Part of a small language model's weights: 8 layers, 4410 steps.
Each number is 500 + 25 x the weight over its row's rms, rounded and kept within 0 to 999. Layers, rows and columns count from 0. Numbers have three digits each. The size before them is the row's rms in percent of the matrix's.

# o: layer 2 attention output (transposed), 128x128, rms 0.0841, rows 20-63, columns 0-127
# v: layer 2 attention value, 128x128, rms 0.108, rows 21-63, columns 0-127
# q: layer 2 attention query, 128x128, rms 0.136, rows 64-72, columns 0-127
# k: layer 2 attention key, 128x128, rms 0.131, rows 64-72, columns 0-127
o20 102:529485470471497491482495508509540479497486494525536468541455531495527528521551486535522525511493499495520532492480516426524496466495497459499542517496496503550497505496533520475523480471483512507502516542469547480474528484521504501469499439495494454489486491559500529507511503496529513494480491463524493436481514501500494520462474542477510499460514489483518504485534469500509473505468
v21 102:521506498523497546498480535526544447512500497523498504498467502491517520519529439496511493472538488505488478486521485469501535498508483501487485478472488520495555550556440477446490482512523504498513464481457483490529556493496499522488446488469542463453509505484528509503458529528500494512500531522497492520468512521526462490495510493541528494528489484483529479527493509498497505540515
o21 112:443498478468473473497498526491494519490479504529525476488484502507496504483475526478508502517494519533517508498503488504484498518496511511507530524496496536565462460501502470519505568511477504513495527467510545483455444474473518512508532527496483502496529499506530499519499476469426459521493488424546478527525483503481511482505514521487490538473538505474445499518538487472505494481494
v22 107:494497514457504478502491512521466497489488500521499464497546469527512431470513524534488453494497508535507526452476567496497501518500460498534549467519510477470535503505513541512478547490517483541483487487486499492492521489474483420463508518494457481506483506472494474516529479525517496489530521542515519477469517495488460533488540477446516501511509494493473498495506490519492488478509
o22 123:552513501541486555466474522487482499511518495489500527468502541453486483524482484517533542494478546505452501515490479534470495514493503489482471487536537489480512501489495488461461478550537503486477475534545474523531500529516475556481502475522505507479523505498496512459485507453472463451458487500515478519537474526511526486517502513532492490497522490515541472495497496499453493489468
v23 099:486487494480477502492488511506504491463500525461456489540535490507521535482509525492501524525487515514486530531458514474544482495520496513515478471421491445496499518482508481510523474493468520509484531523472498525463478534485511503472466458471490502465551514511496481498492519460478453452479501537519530519514493491511531462541506524537516502451475517459501488517493495555504475510524
o23 103:488513525476526465470512516483500478501476498512533493466531516487471463506533486508537467478509496525495434534520523473506522437512499528510473508499514499465500491504500499507537528517545479520504479548487501513491526464505474515526482500448502489457526518493510490496475494467511535542562474481496472486494549482485511486524525525539531511529485460523498496448474552490515505473527
v24 111:498505457511478485458488452512494493483506528518467506520524488525565469520509506467530518488508522487500498527532525482512483506475547509521546513526486533511522506499509524485453459511512497491500522512487516530463495491515580511492460465482535461492451502520473504501507458494501455498473474495532503495488478549479496511485495538497512466520471523550482480507512532471480538496459
o24 109:560506523467484469538474485482515545530545497500515492489485512503447544506518495499484489473479528499481531514460480512502549485526454512499500460466509563529494499536496500540487511494497485520516477517520453485531493487507463503488520541537510513527488483472472489530516545496498550475534515507490483544530524521465462502485485465497499498503499491483479552486471511503517498491546
v25 104:470471500506466488506487508516501517532441490521456477505518512481505476487548521530498453476492472482492500517532553533527451468515514502487489488510480486444481539475461460480494476537477507509470540556521492472489503515546529506518438479496478515512520532494475501539520498493529508494487470497524546524527508506507481483500433469488534480502517491518503493490513504517496497496536
o25 112:542493484507481521497533494505525483518501498475534550497550510486475510542502512494538511510439507561478500523474510498502548485540497546480490458499533501520538503529495568473537518481549479522505469520481481505436493492481506464471517478500492549471479461458469499491505536544505512506520470485493470499486493501481493518500505538489478462478507483498506482486531502489498505508489
v26 111:534516453533509467501459485536513455486521486480501524495505485477433505567496476479526483502501470483512498463535518481498461441507464517463522456488559495535501514515495478501507478475555469543446497518507478483495513486520512514513549469516499476487517509483508487468499484510471504513467502501462505484522512513457454501512501528524470517508500476504455499518515501487507499521490
o26 115:491500524495491491496463513527523523487471505484493467522513496519475491480472552487497530481475538534478521504499446514476522540464555483537493489529488486477503471477493482477498518488504507492523541484532544476456482504510430508522446512504495515512503490530517522500453481542540487515497498480490489535480467533509491486504526467447507506530503522483509433535496523488494546517499
v27 099:472452432527524505482542494476494514520512476466552504490557468492520489502485503517473503497494502547528488539513520473519454533527468499467519541515525507504482490485505483498481471522503515508488526505512464518475473536517549476502478541510531526482496505536483502495467504494504512473469505481487511478526474516543466532525486534468476531509510525494448544480502524540509538486512
o27 097:494505508507459527492499493524543470518510506486478489514542517512465517489507525483509488452512477491468487481487491485477527517518494467492494422459518459497534492519526490510498512463483461455497453505507474467514506435475458511518470449467524481497451485489506507551525490491541512498527474526489503498483513488466484507465489481508517452488516474512506500497482463483509485480435
v28 099:448484501500509502478466492502520487530503481525531475523532503515518507520470489480543505516484543478452495500506563475499526482468499505467502529518449492463473506470525482510508449525497541518480461498469525551478509518490514503494511530490555517497437498536444501494461512475503491515525533526531475522465487491499514524526500533467479501517483500486523480514515474503512478537536
o28 103:516476513529509448503474455510478495515501501502454515452528472498495488499497522447525478523527483521478496491478532561488512525515483497537493479478495539536502490531456478569518551502492485500508491468473456507493514497482489486505514498477552467487550484497513482496490478499489552486471461515496512520524503558553474498515500493489529497528507507494481500457487515484502512446507
v29 100:490453520484558512486515451529511531540484479529512504500532505526454521535490499517482487504544529478447514516534478517489473514550527519458495490517471498501487492500548495535543475504471494501503521505467516510485488513487496490499485459505538513473534510462527478473492457483463488457471482503490520491489490504501500498530520530554464471477480530550459489512509456486526505484499
o29 103:529510500493484476500523503488481473477479509503521503533492524474513485475527498460498496489476491558497464509527508509510480449457513465546468528508476509498506516501489496535542533510493526494538489433498486438524512486502440497514507513476491498511511474559487514497527499494506535505517509487486521510449504531501502487451498535477535471528571484500510502485483532514483438490523
v30 096:519574508492514513485514464532502499472477484490464506508506506545455503506522486491516536522452472488470493509514512525460493527489499514457461531501441451491526506555519514508540471496461495534503491488516497510484503499462488514463497508459556523488503457550519505489494522525502485495476497460528512517526503521515505493499499570489526450483486541495501497488487490493515492500463
o30 092:458493507493475489494473484466503459536515497488521495513486481489472482490503460478475520506528527509544515486529526482517492455504471474531507531451473523483542502499491461539497488493492499494495490496515524511495514516485506517511505528498534528566492488481448524545510458454537541501480526505516504496434512463496498470527550477533500504528516469500482560462483494507498488507548
v31 110:516502525498450482472510501498476505491558509544512487489495477551520496514464503485460531500487520500489504494543505559493527495481537485513531523507496501502509540545477493490486472498473484484480440488518507474512472515525531478468472502455527478504531503493534470520509524485494456486533506477503501466533457540519518504482499449483529532483505485436480476500518496490476513534554
o31 122:515507498501519493525484505506552520549493503505482512466460541513512503492485466547498491523507491493561495530427497475515517524480460520492511522505539520523458534460507501513544544504503496465492514541548522539512509488448509528528545500489487520495483498497484482515503564498478509511481502484503517529470504536513474484484483480525496520468464531535487489466528455485508486488498
v32 103:508518528483458495487524496529505488463490500553502460551489487497507525466502507466534490466515461464496528503494515470510502500548515528451505506506466526497486504515494506491515503504463499527485506479496514473551465532548479487455537502445509524488538506519480489541493531496513500477477494497450539521538479518505510519510509513530482513495541462528540486495520490550475527555516
o32 104:493506479518508501514474502501504525568543521493545549473502460485511493487500490508499517489496512533557504494502528499498516472440512498555484513480510538512505456491494501503509539474502499491505542513464519519494507479461502477537473465468514527504507485511490483478499553491504513497562514510491514463512526473507446456464476501467507453503501497525462516467488503450470470468492
v33 097:544516511495469491493545492476478527502503495487488540493514492455491514531472478476490482495499471502508538506488529500496516477502455493500533513499531469477475487502498560475529506522520480505488482470499473459472499485522441534551461488482490490465501468462508501535442545511477500484470472463502504531531476488478488497491547461503517508490517561518498524478496536457536501512469
o33 102:467482502535517484501479541499556497529502503487509505515489474511452514466490490509500542505474550519544512517554448499496475488523501504518493547495463467508525495505541500500493487464521511516464533476465524539479500477499502471471482514541503471468480539511485515532498491497538452476456520505453495522481439492532530510513513504479497512523435497527503511518520494496510467500505
v34 097:521504500504472496471485502521505506481492484481499504488475498542456522484479478490475479522524496481510478509512446486494468543534511497490509483510453462476507502547477451499509487536564455501485426493512526526522507543495506505485498477504477496507486545521496480459499493496518508493467514508470522474524485522495532522471500556487530460559541450511496471500480545501520501473490
o34 099:512475487521534513525500504456452528500484545499480476525491506467527493545551514533498512473505483504499521486500535488473496487472512439496492479478505569519501495488527500529506482490473543504548523554501511489490506515508503508503516501531530530551486488484490490555482493502426506466509463512496498473491534486485498467504478452516526507496510536501467495532523487467459515534503
v35 101:480524507476466428532517494467530472530537531498495490464488577497489524492507492511464496503532516479504526522524513482452515482483479510481532503487488472498519516461458496492512505500517469457557514514497524513507479533506499521463528506475485487498503510474544515500502495533442481517523436460543492509503475469500496514515503474499513493496505472461517524479523485467509533473532
o35 105:512483473567511526505497524479485528476451503509530498486502455476485506512453511519481494476483502449519475513468464489478483492487458481493516517481516466508471529473504509525520546518513518520497481498524544485514528504524560473540469502504508534461524503518512474484529486524495467495492507487467559523511459476505525504496508507530464473497466521514466471495560539505536519496524
v36 095:495471453473525498493501501480509471504489499499478512506485542554485538491488528491514505495543474474508528458479557493478480467471522447500466516488476489502518478480510519456522501508491508497493512509500484512524483483489482516554562457516491506501442438503526489554495518525534477491488466501510500507508538527489479483494528509485465510481530506533436459508504522525515511516534
o36 100:528490504531492472448482492474509512516534490529516495504497500492510510534476460462493461488525478505486515484541464515476487518528495529507529497525514499513518497504497504545528502472514498507488544490470498497441521513520503547515470542493531483508456503544475521488476451526456518425509486494481506538481483487564504545464509504458479479499494496460518539482497472513472486508476
v37 108:513488497458463494484489491475441555481516476503533498489489450519481541477511464515486443505488517503519530530497501519507487539535501516501535519546503454518516492511470507502525497519523514517492516482494479496480511534494515526506498525463498478549546509499488541491505545437492537494500512461486495497508503469494465546500501526464490562510498519479479503471535493512515499475554
o37 112:512555492551561514478502517526526476523511525478499482495497529467492511527498545511495548490493493531501455485467490475525537503504496477511452475493507520458538492490535508473504524498492506521481492511512500514488532475470518501511511439501483473470455511542491489515498467502527507480534499495533540450475481507528519510527509442515498474540482519545504483508508497500469479532448
v38 101:487499494496448520516552499546508500494493509472509461507550487499511431493471541494516465525527568522506484519514504511490488521492457516480513516474492503454488529478507533516523467499472507513489458499486490498476478528493509491473515503511543520458476511508512465504498543508491478502506515453480489490486506524450498502539491532484493474566513512483469542510492512553504552502508
o38 107:537457451482456483488474495526536491530496499508508527490497485503524538487504486539512494493472470506477517497501533529484478483505496488525517457480475521490527451528541463525485505524547504463519479527514493508546522473508442521523495475489527509515544514490532526524506497485522528490486503489464528511508476491495501465431516510511513478500497485523517496446534489444552531470502
v39 111:532452484473492467522463488518509490502498562528511511523490480491517541474510512528492492555513532511527504490527527520510507477489490489499458483508500508496501483498489509470441492492518545472508490530478470467451451553508515483492504528502523531518485488451501450498479494558470488503496475517497474512503518496542515546477462477494471511505524485503480537504473468496498450550478
o39 116:477492508521470481495499524463489498506495485451505464505508503501502513496477531468520463468484436487479523544482469523455490562523476507491514522546516512487483491528511549526514504512514469477513504520523527506471526442489507479544520451515488468534536519508475497487542523517466491503478532528508523505522501526513429508533500518510511502538484496500514474455481528482506494472526
v40 102:506493502542492478564502510512533494492530549488509501488493497493461553489534482501512502469527476499479540474514532451471490504508495455489499521520509526458488481481512464504457477468515514538506531525502513470506540503533510506473538485545488493508475535490513492527526532480457475520498522507502533501453488531549505509509492503475541483487501458523559523529495496484477482462462
o40 107:504478510505517544507454482479434492447472510532456475520517485480522453475442500484523502515507499460522499515493469508497544451542524522492481496495524507522509485508500458458473473536505481491529493494521494486538514479490499445515467487504539501511517504537506510502516535522507496521478524486523475531518525460461509488525494533512466522478516537455459499513497536482486530505504
v41 103:542526478532488497531486430502467491452456565492478485516504478493506529476508467541472499437454525488525522477492504510516514510486476503499475558480480482502514524525499469485520452512476554517480559481524498487513541492531495542456476466501514505515494493486518483506511489490477528501493472496483508508511516509468479512513453483483535523482487491492493535487510487537505512515469
o41 102:452453536485509499470536485491525474528513471443544498486519494486433488524450497500485463536471513511497454520522461466504523501517480535489460482502518511479531461489506500464468486516506493499471477498541509509488522500475513476521511493491476548513459504518502498528476485514539495498533481465535508493466461459510478523517531504499504543512493477545470477484476517503513520470522
v42 114:481503521498475514495557493513467547480515493548520495491484529438489455510492495492468535496499479494458537492521496572520529476517484502496465495506488551492497503505515461500501463467471514502497500466481523489495493490466524511501512432510485473543465525505494493523511526521483468475502546528494503500510494476514489470505516514542516488464520512567466494462534523468494515496520
o42 123:500524521493507511486500455536531465524512468474462488540503510519494516439531504488471470499499565497553444473512523464511510482515529523530529506477506496530457479503479497511512501496527518516524488488504461505543463498485448484491503562472504545451542493514473515481495552514481494513482491489491487525495491498528497525501486537459507470525499515485487502461503483505472479511530
v43 115:500516501475545556510496494526522472510485489518513527551513453517508461504473508493520471501486518488473465486473455478478483521517497501527519491481512494519495493496494589469530446493454484517526532471485487456515504445492471485530508494512521479493497494524507505518515504522474469470455476491477468511519536527497511534524478485549531510476477457486506486532521479487515492541522
o43 117:485511521488470458517472484507515520515492523539546493479505522506462518488531466479478518519499497566514531500563503515502528522429527544503487562504458535488532484530511492512452520505512507470482487457497532488531495492485510517492458495505502513505483524524487514454492447496512536479490516461493482515480515506499457462492488525472485545495501480535523528488526506503510489480484
v44 108:487564489516517496511522485495494510503495455536492539503474521515471531443486516494506489538464494477532502518501517496486501494514568501532482467485502506498517480489536490520510529485518443519477522469453508500505471502473461514452499516512531518518503514470483538528466525485506496475471473519485527513513510490496522517478495490494489483464470482456559458510466456515473532450470
o44 116:513496514503517457503501504482461501475488503505476533499525480465512465519478454484482543484522488530546449439501504517525508476436504461461521506484470493489516507509501492474519477496452525507510480550498482484474508502503532475519500502480531529515469513481464476446532528468475525510513471517516531438502525477497525500532549517524505524498495496512490541529490521459505505496528
v45 108:523481516541452484510482510510495493522494492479528520461487500497479548506470516501471551484488485510510494487530520512505478486520494544505556505495515528432524544487521449500551489488533502496519450489503474500451504509513490558475511481478490507455512507477481496483525540536519486468511491544477475495509509561495467544495465464517503529512511519484502503479493527516490454493506
o45 107:471497470494535520524535510492500496495463533483448513507502475443493484490509494493519478499515516494523484499504494488516519521503499498491449461493541483510489486487504548517504503521483473448514504531500546514498505497477504515487545531487509528531501529477534500538491532539473551546507508455498491537491423494545494447467522470510502520528528513504492453512503455469526512514517
v46 103:510531518496490498533493490465492512496455517466505478511499517489494497535514482475507507473499496494470505521509552540509527516515485524524501552485480466510504501469444477479459531486491505499511542537443486483499472495549500492438503538477538504485527476518493516456534482534496478482513503474483496475480505566537435489515472495496482533515508489489490528532494504552471490500470
o46 108:466500491509496527466503525550501469503511501481562475506478516524497496486479501501512523493530513472481498490466519501508486497533475506456492432495525493473488505496535517518522534532495485455514492515519533482478505492514550531523472471477520512515514522525484509527505524460518515531532541498537491470511416476454500503508494494541499496497511470492491478436526523474532525461523
v47 103:491473512521459496519520482497489546494473541489481474496497494487523529504512501478489507479533540451492525517490453493465552562467526509535472528468494496494479509495508462472517483507505484451530438491555503497459522477519523506513518511468488475477533479475481517491494534502504492516507501508471519526530496532450466469521489511488538457489528456546501489509508519529503470502489
o47 117:455503498513527500510484481502474514532479537517518554567499521469496471483498484493493490512506497501514489484483504489538466456550480544452504500496528538520481469497511522522440485504493492515541525480467496508562496511465486500484503508522481503524479485529501516562503483511445503543495495507485493504458477453533497509470456493477494527465488517501477517460511498460523502511527
v48 103:469519491550540494488520472456551517514475499526492528517522498491461551451556517501533482527491534512497510516473499483536502503530535467495470522487527482515479498534485510504491451487511497471492487534482491458528499504579501534474505510487526474459464472502501506495467497545467458467487532515504527463493491500481543508499497472508521495516517494514531506474503481471502500466508
o48 114:481495528460480458497483496487447463527450539536527464478505501471484495529477470478496480472464492529506522502492478516520515533528508508480529547483476502514519469506503493472505494461487542495521490490499485477488487485507510443518492471500537492503451484540507490509532477458477489536476531520472533518482496459494488529535507541450536510470487471472445529529498513491486503489473
v49 104:480500509485543509494511475469511464543502544504531517492476478519518503458470498518485526490489498485440506467508481460546439532559478480495478541487500550463516506515512493479513486514499490489486507460455478505507490572496512534525477471540471496503527498505499476506494519489508511488545491469431477516453457488519509520487517525514513490489493534486520483495519525484506522490499
o49 111:488535472475508464455540481497528541462516512522483477462465471496522523515534485493461473497519454527541482504566494536480540463490531491527494513486522476492495518510511515520508518506465516507514487517531480494534487470450514457496549538475519487480460529504513538532504508475476515474502508515511473527530529457490534508476493495475487487501542520482475512544523485511497478486483
v50 108:511523515488504485511505482515506485483480520502470455528522496492566496488526505500487476512457517484545498483482546491515508507506503493490545495469506517499510548509463488463551482511479486537504503457529524541517488531523504503522479440517521524513489509549508501463530502525468521472529504479486513501551498516461463481526557538481478507476488491501509525464462500526481568495510
o50 127:497504533490507497481504479525531514511538519490569508479507479506467480494491472524534506502514506483508463493506492534489526487475516518466519466461510490492534467528490460523505551541542528518515509536534477532471509496507484526515487554476457547487483478475519495523451497455519501437542485525484497520516486484522535503485494511484535486499530508545486495509506488497562532484486
v51 116:495538505502488508543517517507509475532527503460519470505527509522473512532512534525486523508538502505471453503514469538473516495492468498516468522513509515510507529475448516427510520491462543522511508479517472519479478541497475542497496476488504548514490463475487518492489554504478525454506561469465519534497466506468529454473471502487506485498507535511518498498482503488490455478504
o51 124:496480453484497523478489477510505495499456490482518518497471493534491538500465461502515444532533453490497509497475529497515438458485502470528526495506480484488487501476487488511519511523546481484516474509502524491491470455460582463481467534460521431469511522505497513519464480501506484517495507482492459471498515474524522523513522519507495526503505487471484493464502494489544529525476
v52 097:526515544489564480535500507500470484504511520520546499500491486504512503493526524526488504470493488517442486540524503474504529460504525501503493539501449520520510496559531436507493500489499513498480483440448500491511502523463487536483469511486490532526478510528501530477486510491544500513453545463482492503509448486492505529469479498505511543514506502485515478516458495492445481483513
o52 112:499541490491515500516535515467497508514523562496483490506475514515525514504494519471513492513534489531567495507471518522490544513464512485517543525489498502533488525502507514511569486515467480559520521527562511483532523529486562494510542537482538505510526520487514484511506522511522493490566456472537492494510522535493526507531500482535523502515520483493505482525518499519526495494524
v53 116:493494534500479524475509480505510487517492471505472464522482528520502464546515501537487465468465507470474484507552502522474527520479517494512524473454494504531488492495501480484503555487477538468531542479511496539526514493488493504506505471488524483525440519484512501528478473490504539569470509498493494464490495496482568476488491483508471512479505522494455465542525446475520518530476
o53 125:486485510472473525528541513519471498493503477479564554506518519523503541507483498490463483527517491517492483475478528495555469564478505501522477481535498514467511512474479461519503478495511531507443506442482498482471476524494481493483520519504483473461572483481522470502493526510493516449510501492499530490512501495482513512486500466510484511519517520504525525465484548543487509478553
v54 105:460507498503477496502515556485524508474501510444538488510482514509503479477493511463502469503435500472523507520461475483499528495519501445478476481545476510527549492489510508522492494482534533482498545514490507534499535504519505521521507520490496487508543502515497532502533486461487517468513546512507467565468477488497478458501480486517472508533472468511523475444504452483498466493535
o54 105:512514493512504467489502453481484456503467479513485498463518487499512518514536550501496506508509497455467486462497545519475507485477517560494492483514546522483490540509480480488493516495495477533473464510485448494522523496512529536458499503480495478507496524524530472513457470507513475539551494471510526436554517507527504525552527529505509469512488510498465534525481501500540513533484
v55 099:519498513498510496476515496476515501496467493540469499488479491522514484512493489514514502438466520473462516508463503586535508496520471469524495486457493461512489513480443499472520482505487452521491507465460524498468501496542529520518497482510475479528503514544489496460541485509528525500490508500466495514510531514485456550489533509512530532531503524523466450541487516534528489486486
o55 098:504547529474567502506500486535502510522515491457513473503492520547441480542554525517479553512509482524508474483518521495494527484491515529490506501530526504480484469500547525532506495540483518496521484526533476510479500524468496501470517526489521514480480509474458491533457448484478503470505491462516490486490453503460518529471459505454509487529474489494521476461515501496480484489535
v56 096:519535508499459494495497506539522489524504489483514507470483506482472478469502495504465529504522502501487535500473493547532507528530514481525500512547511534482464549502510503494457532475500518491473494512467496497478534481483531470463471535500499490499555454454498450533525507493511537509553465491474504562456465486529503491487479510497533483503546483501545496481497449484478523506481
o56 103:522508468493471519498508487462512513513473472474448537488482516512568520498476524519506472500467490480495481527519513516488481454488485553536469524523499465493515484458493501496480473517471503482519474545508484487514459532476509468525506487491494490513486504495451524488505558454475459553473562531539486483506494484443504494484511496510483467511454527511480502485534509493490482502504
v57 109:532476519509490540457539491484493565486425519477500526504495514495529512489517486497488470510544502516476523499496497483491449478458506517513497519479495487510556507548490466519468525529521542491486512460486500494534499484509488465501519466478550488463462510484480485473479514523502494541500472538514507499489477508533497514487525531532495464457475525528513504493508446506541534478499
o57 116:497501506515461440523538466509476496526541483499528501501476528476502481484487504475476458488465476488465492492541476505484513474559481455436482499515509531469480486495482455498511486499479492513506487492494530488472494494522477501513510443510448515493546471542522473505550504437493496468524492475543502505518489466478526511502527476508532492522515511487451494493514526491473464492485
v58 097:482488485475502492502462461521495515474496545468459509491489447502485542496507508530533497476515501495474512493527485512495515488492518566500463495536481488495505540525517531517519501522496507547492497458526485472531469479479471499419501469522529520486538511469503523511498496510478487537538459489519460483518548501472495492521498517487496430490500482528524490442524515521469501494494
o58 102:511503491486491543498526536485544500503530478485527497495480476463515481505492445492513480561497517523501512510536497483487496466497488479476470533468484542507521468549475534481475497482527503495520522457515538529499537534522502476529510520534430536548488471528496497467501552504516552501456550511499512518471503477534487482503478478479490483505516502486457471509501499480473508492499
v59 097:505445517512504470456525486479530508544514494509491464495496508526519519478479556527488508484504483554498527491530490471464529522551510504438500486487491501506552491478481528533516546510464494539520482509517503511475497478496492472476510511462434527542482471484483503461465485509500476506449541483500488498462484485508467512530539483472525496488473496506509477508509489480520482533471
o59 107:506537496499491575509520547475451465483460497506515535450514500484482465501496504500491491497507515481521493507513448500504490494460476468568493532562495474509446503525488495501470499537511499492517480455502527511531516491471500532492498481495529461486525509502522509491516491485482513497514481497522529473489485513508503510457463521504485476481551469523533530496443455529506479530499
v60 107:479457443569551504501529500477488493473469485512509431502516510522487451505536451507490550488496517498498507476503473484458516507477531487513443478484520527487468527492546511503488451509507489490497541531516518485493468531545523533533509535516530476518497503497563492490514531460495522494532482497516488496480512520466521473502497521492494469505508469491505526494489481501505510493481
o60 110:500488533473479481521451482491503483502521462501506544523540494504520501494437547527453506471518451490484478485507537505552471455513489535477495507506475465506487520500528478506484498531514469504478480488520442456524501459487445495514501504493478491521433483513493537526484477524541501517465500534477509533476530506524495516506508507470495504464489537464501489521473488501505521491478
v61 103:482471512488523475526509486511529509564552467472518503500410477505527482548491492510516499497479525518490481497519511473500471512492497504525524481494542500497466504466446473484498501501500489493499472522521494462456493467523557484516486533508526474495545513517514495473510514503484471551572489489495491488469544521479502514507494495502508497487495511477554505522506509479486479468551
o61 103:500551471462491507528479510570492538460457521511497487502520504524499480481521536456472530541519440502502502514484510534504544502521512544478512485494501471495483527503501492498475523515501463447524488472531537505502494494478503468496499458492464502517500491492545500471504515522462499540457506530507483528540456476489517469503476472497454533491480540492503469511519482483538494523499
v62 103:500494544478524521517507505513472466503522480453530492451476537504517472511538550552493505506505490506515468518492507470492505494445460502548510485498469498492539455506508465484525491506489484460491501498491494517486506440521476446525525538513537497488493526513506464491494526533492514509494507495531497487525480466511426524502488495486512505472505473498457547517525458471482510457488
o62 110:477485461571471480502455491521534523468513534501495502593509525498491488459497536461491487492505520460501516506501474505536545498523507494458528506486528457495514505522467487472487518526481482505499498483523527486527486538509508527505484511498513525518573470504525494491539441480498480472507508517501514485505499533476548513515522496543483501475507479520540472481509509521506502487487
v63 100:471488502452532522498480496530509557492509475513536522519479502503522469529469498503496507484494494483532521452492522526495469517544448525473492504536500478551535483484480509485470481539486518510506568543476495485458520548500523520462536526444499490485507478511521493490461488490497442502480485514487483557484539522501478536487508486517507508478491539491495507478530493527503497479506
o63 109:491519502525459485477453504529501462515509486462489492502511522470455502516529522463517513504525486510488514498533497489454490507493518468527493486503535505487477530519510526503477518523487469476511466461499490470513509446484493532499484450489508517489480507523484513509516490489456537491498542441562506472535469491546489472504510556532489513550489473497508522472470496508463435513521
q64 103:500478507503512522517513501458456509480532523498498500480506469508482449484510478497440521499515486470553487488509488513515496513550492498524450494497471501482478515480496541457457516528484512514508539480547518486490487468489478483486496435516482537537477496521507486523526528508490513496511527476500559524463496490529522511478485456508474448522527510514481538571490491468511487520511
k64 095:495501530475496458520478490517511495534506485485475508500524553517551520458512517562494487502513502486452483541516486466514507501452482515461520477523500490502493481481479504529493493514532518466524511507494484500510455506556539487538477517476528463479540492510511469480505482521515516483453509523494437552540498531470525481507514545471497496500453462470524499473506484502514526492497
q65 102:472481528466548498541509523490482529491541499488459479505481523512495499478519479529558470520484532467482514529493547527545539500483464462489499505520540483490502467497477495471465490508475500511437467495521537501507547520555501523506485490519521445463484517498492490483512506477476466464491535529504484508521479519508506505512501464528495476497479462483527465519479479465474517512470
k65 104:522478488569448496474500502525541500510528500486436515486485455494522488489531477532502515520499494467520512466476458502476470468491497504485543496514531529513525461457481480475509486487462502498507495486498523539519488466441475503509518538463503501495554494475466523520515495535485486516490522490493519513502495515492514502508489518529479572523460503506480534471473488534487546493516
q66 097:457532458500492534499501483504506510499511499453511549484527487504479498508497501512490537503498473481557514504495498483506479463484519487447499498517498495487467493509549495502486488498481483510493470531474516525490540476489493488473433481469490487524530531483489511496521462462537496560520497470532493469464495494465472496512576556517549533498505505528467514487469533528481473487495
k66 100:514514523542525506530482446475468501536464529567501519489467495524488497513501527511487486509504522539498498458449487492489522494530517522531496481507497495448496471483471480564504519508517517495462550500544503504509512518508489507540504484505493516487458506547529480474463512518462477499529485497497543530501461507510508470503511500454520481524536498485490428500509508542477511518501
q67 105:484492509527493481494418467485487521518480512522507463522497480523543466508498492491541449527527475557511493474509457501477518461519528491515446481518489496468477543478543539535482488505495468482536468524488511482503523483503486487488470497491505497545496508529535556537476512461510517515523493499480456449507538499461503508483497488509477520491499514478527477501456492490509517502499
k67 108:508488510516487461485467523485521488474533491499487485495506532467485524458511534504534550490465524501472509488523545510517502523507465496474520489441467447475512529551499541504511489518515500530483508508457508511504514480551473520475539524503450497467516499523522462449481521476499512512476480521533535534509510506495484476525486480540565485526487493507497483518525491534483505462472
q68 096:480485459545497499496507466457507539446479514484522502460469456525507508496459525544482485508481509431462486467490525519461496465468531509505502499460463491476505543500509530467489475478492511494494523517511517480518489514436526504522505500549471483483506482465515522496458486502510529490529537508466479490533483472514475487513499489523503514497508478530467466497485504516465548465495
k68 106:498472470447475533503520545500506497490446456524457527490495502480495515558521539476537476537487524538500500477485518499540514513536521460510504492536493535528470479508456515509500479491477470564515504496476506562502520498525496508484527508490505461487493490522523486499506492480534481486530502502502547496516446518473519523462488529500496478490482493458511512509453548518508486507489
q69 110:483495455525474519476553584527523466497530507482468496523552479520504524505507520497471471494560517479508488535504516484530483518506471479527477510502479493505511523500513491501508543488469487494498522496474476484481523472484487523505500527528508447468517500516505481485543555459485524504479472468569474493505466511487484506464498480530483487516508441480483503508523512489498528505460
k69 107:539502500523477480514535440450481522527506478514490512510464524547522485505507493525428491508513495475490490484583483523493480467503492499472496466509543529480535451485487509536510496514472530506481502477486529505510507490516530471498488511485539492488496492479502516491507504509524499469543473493470489486531532500488513517545471513516542483510514494559524476503471471464537487472541
q70 110:470490504488505500498491458485509502460571477504523496481516479466452521482466517501480449531483511470468515505495498534487503473527523532487481475460497447457523507474480501532475508486510463490515479520550500514496493495517473578470455499532507487474494494515508513532481454506524530503567493495479504514486487520500479483514518494499498533541493496504511527464551466502519478490488
k70 106:459539496474532459505507562478481486510453530469454507472492531540530510526507488467561558542484473513501504497518459485521474498497477502520459491473516523509467500502514550498529484527468522499479526450499526508500524494496498492511511512495504520519465535489512485477498515537447467489528509519483496516475515517509523512493504505511473506499504504510482514540459526511437515502545
q71 100:495503484474538521469527473511540511528515483496464529497499520504484502491524536500519510499474521504490496477482504492494484530471478492503537486526493532519521442466529512475519512482489556520490504491518510517513478539481555557437533509498468492487517474504543459487518486436528485505503471467486531498502530511504512507472463453496475514505522516538525538460472507508556500492527
k71 101:497511553499478511523518499511490488497458524500451475514515519531490492467480477515456536489511516533507491483474454521507469484504515488506502519482474498486484526502538506534509493487535458474548497476490516432499473497505447451563500474494526504537468507503478531515542479530517484500469526497527527491464467488460489498537503510534521462532500492500524510505534490476477474547484
q72 102:522520494536519504531460502480444508482519531517476481508509511487556526484484506477503514467505491525534451461454472497510474453478528464496500486499543480483505500480544456515476523492504464536562480529487502509533484478507483495519498489461510497524524508503467519561475532486517488447535496482502550486469495491509522489493515496542486476500501522484498489485517469496530488490443
k72 097:495522504521484506450491498495474474503517486506528513509505489527454529477562516500490522524492477509449506526525493486535505566505527552508479504475478507508508501508478512447536497491507553475516530490483488461505503519530510514472515511477499518493475512531533493478546503483506487514426537544444489497496507509512449465509502491469497547506536498550518519478492503515535487487492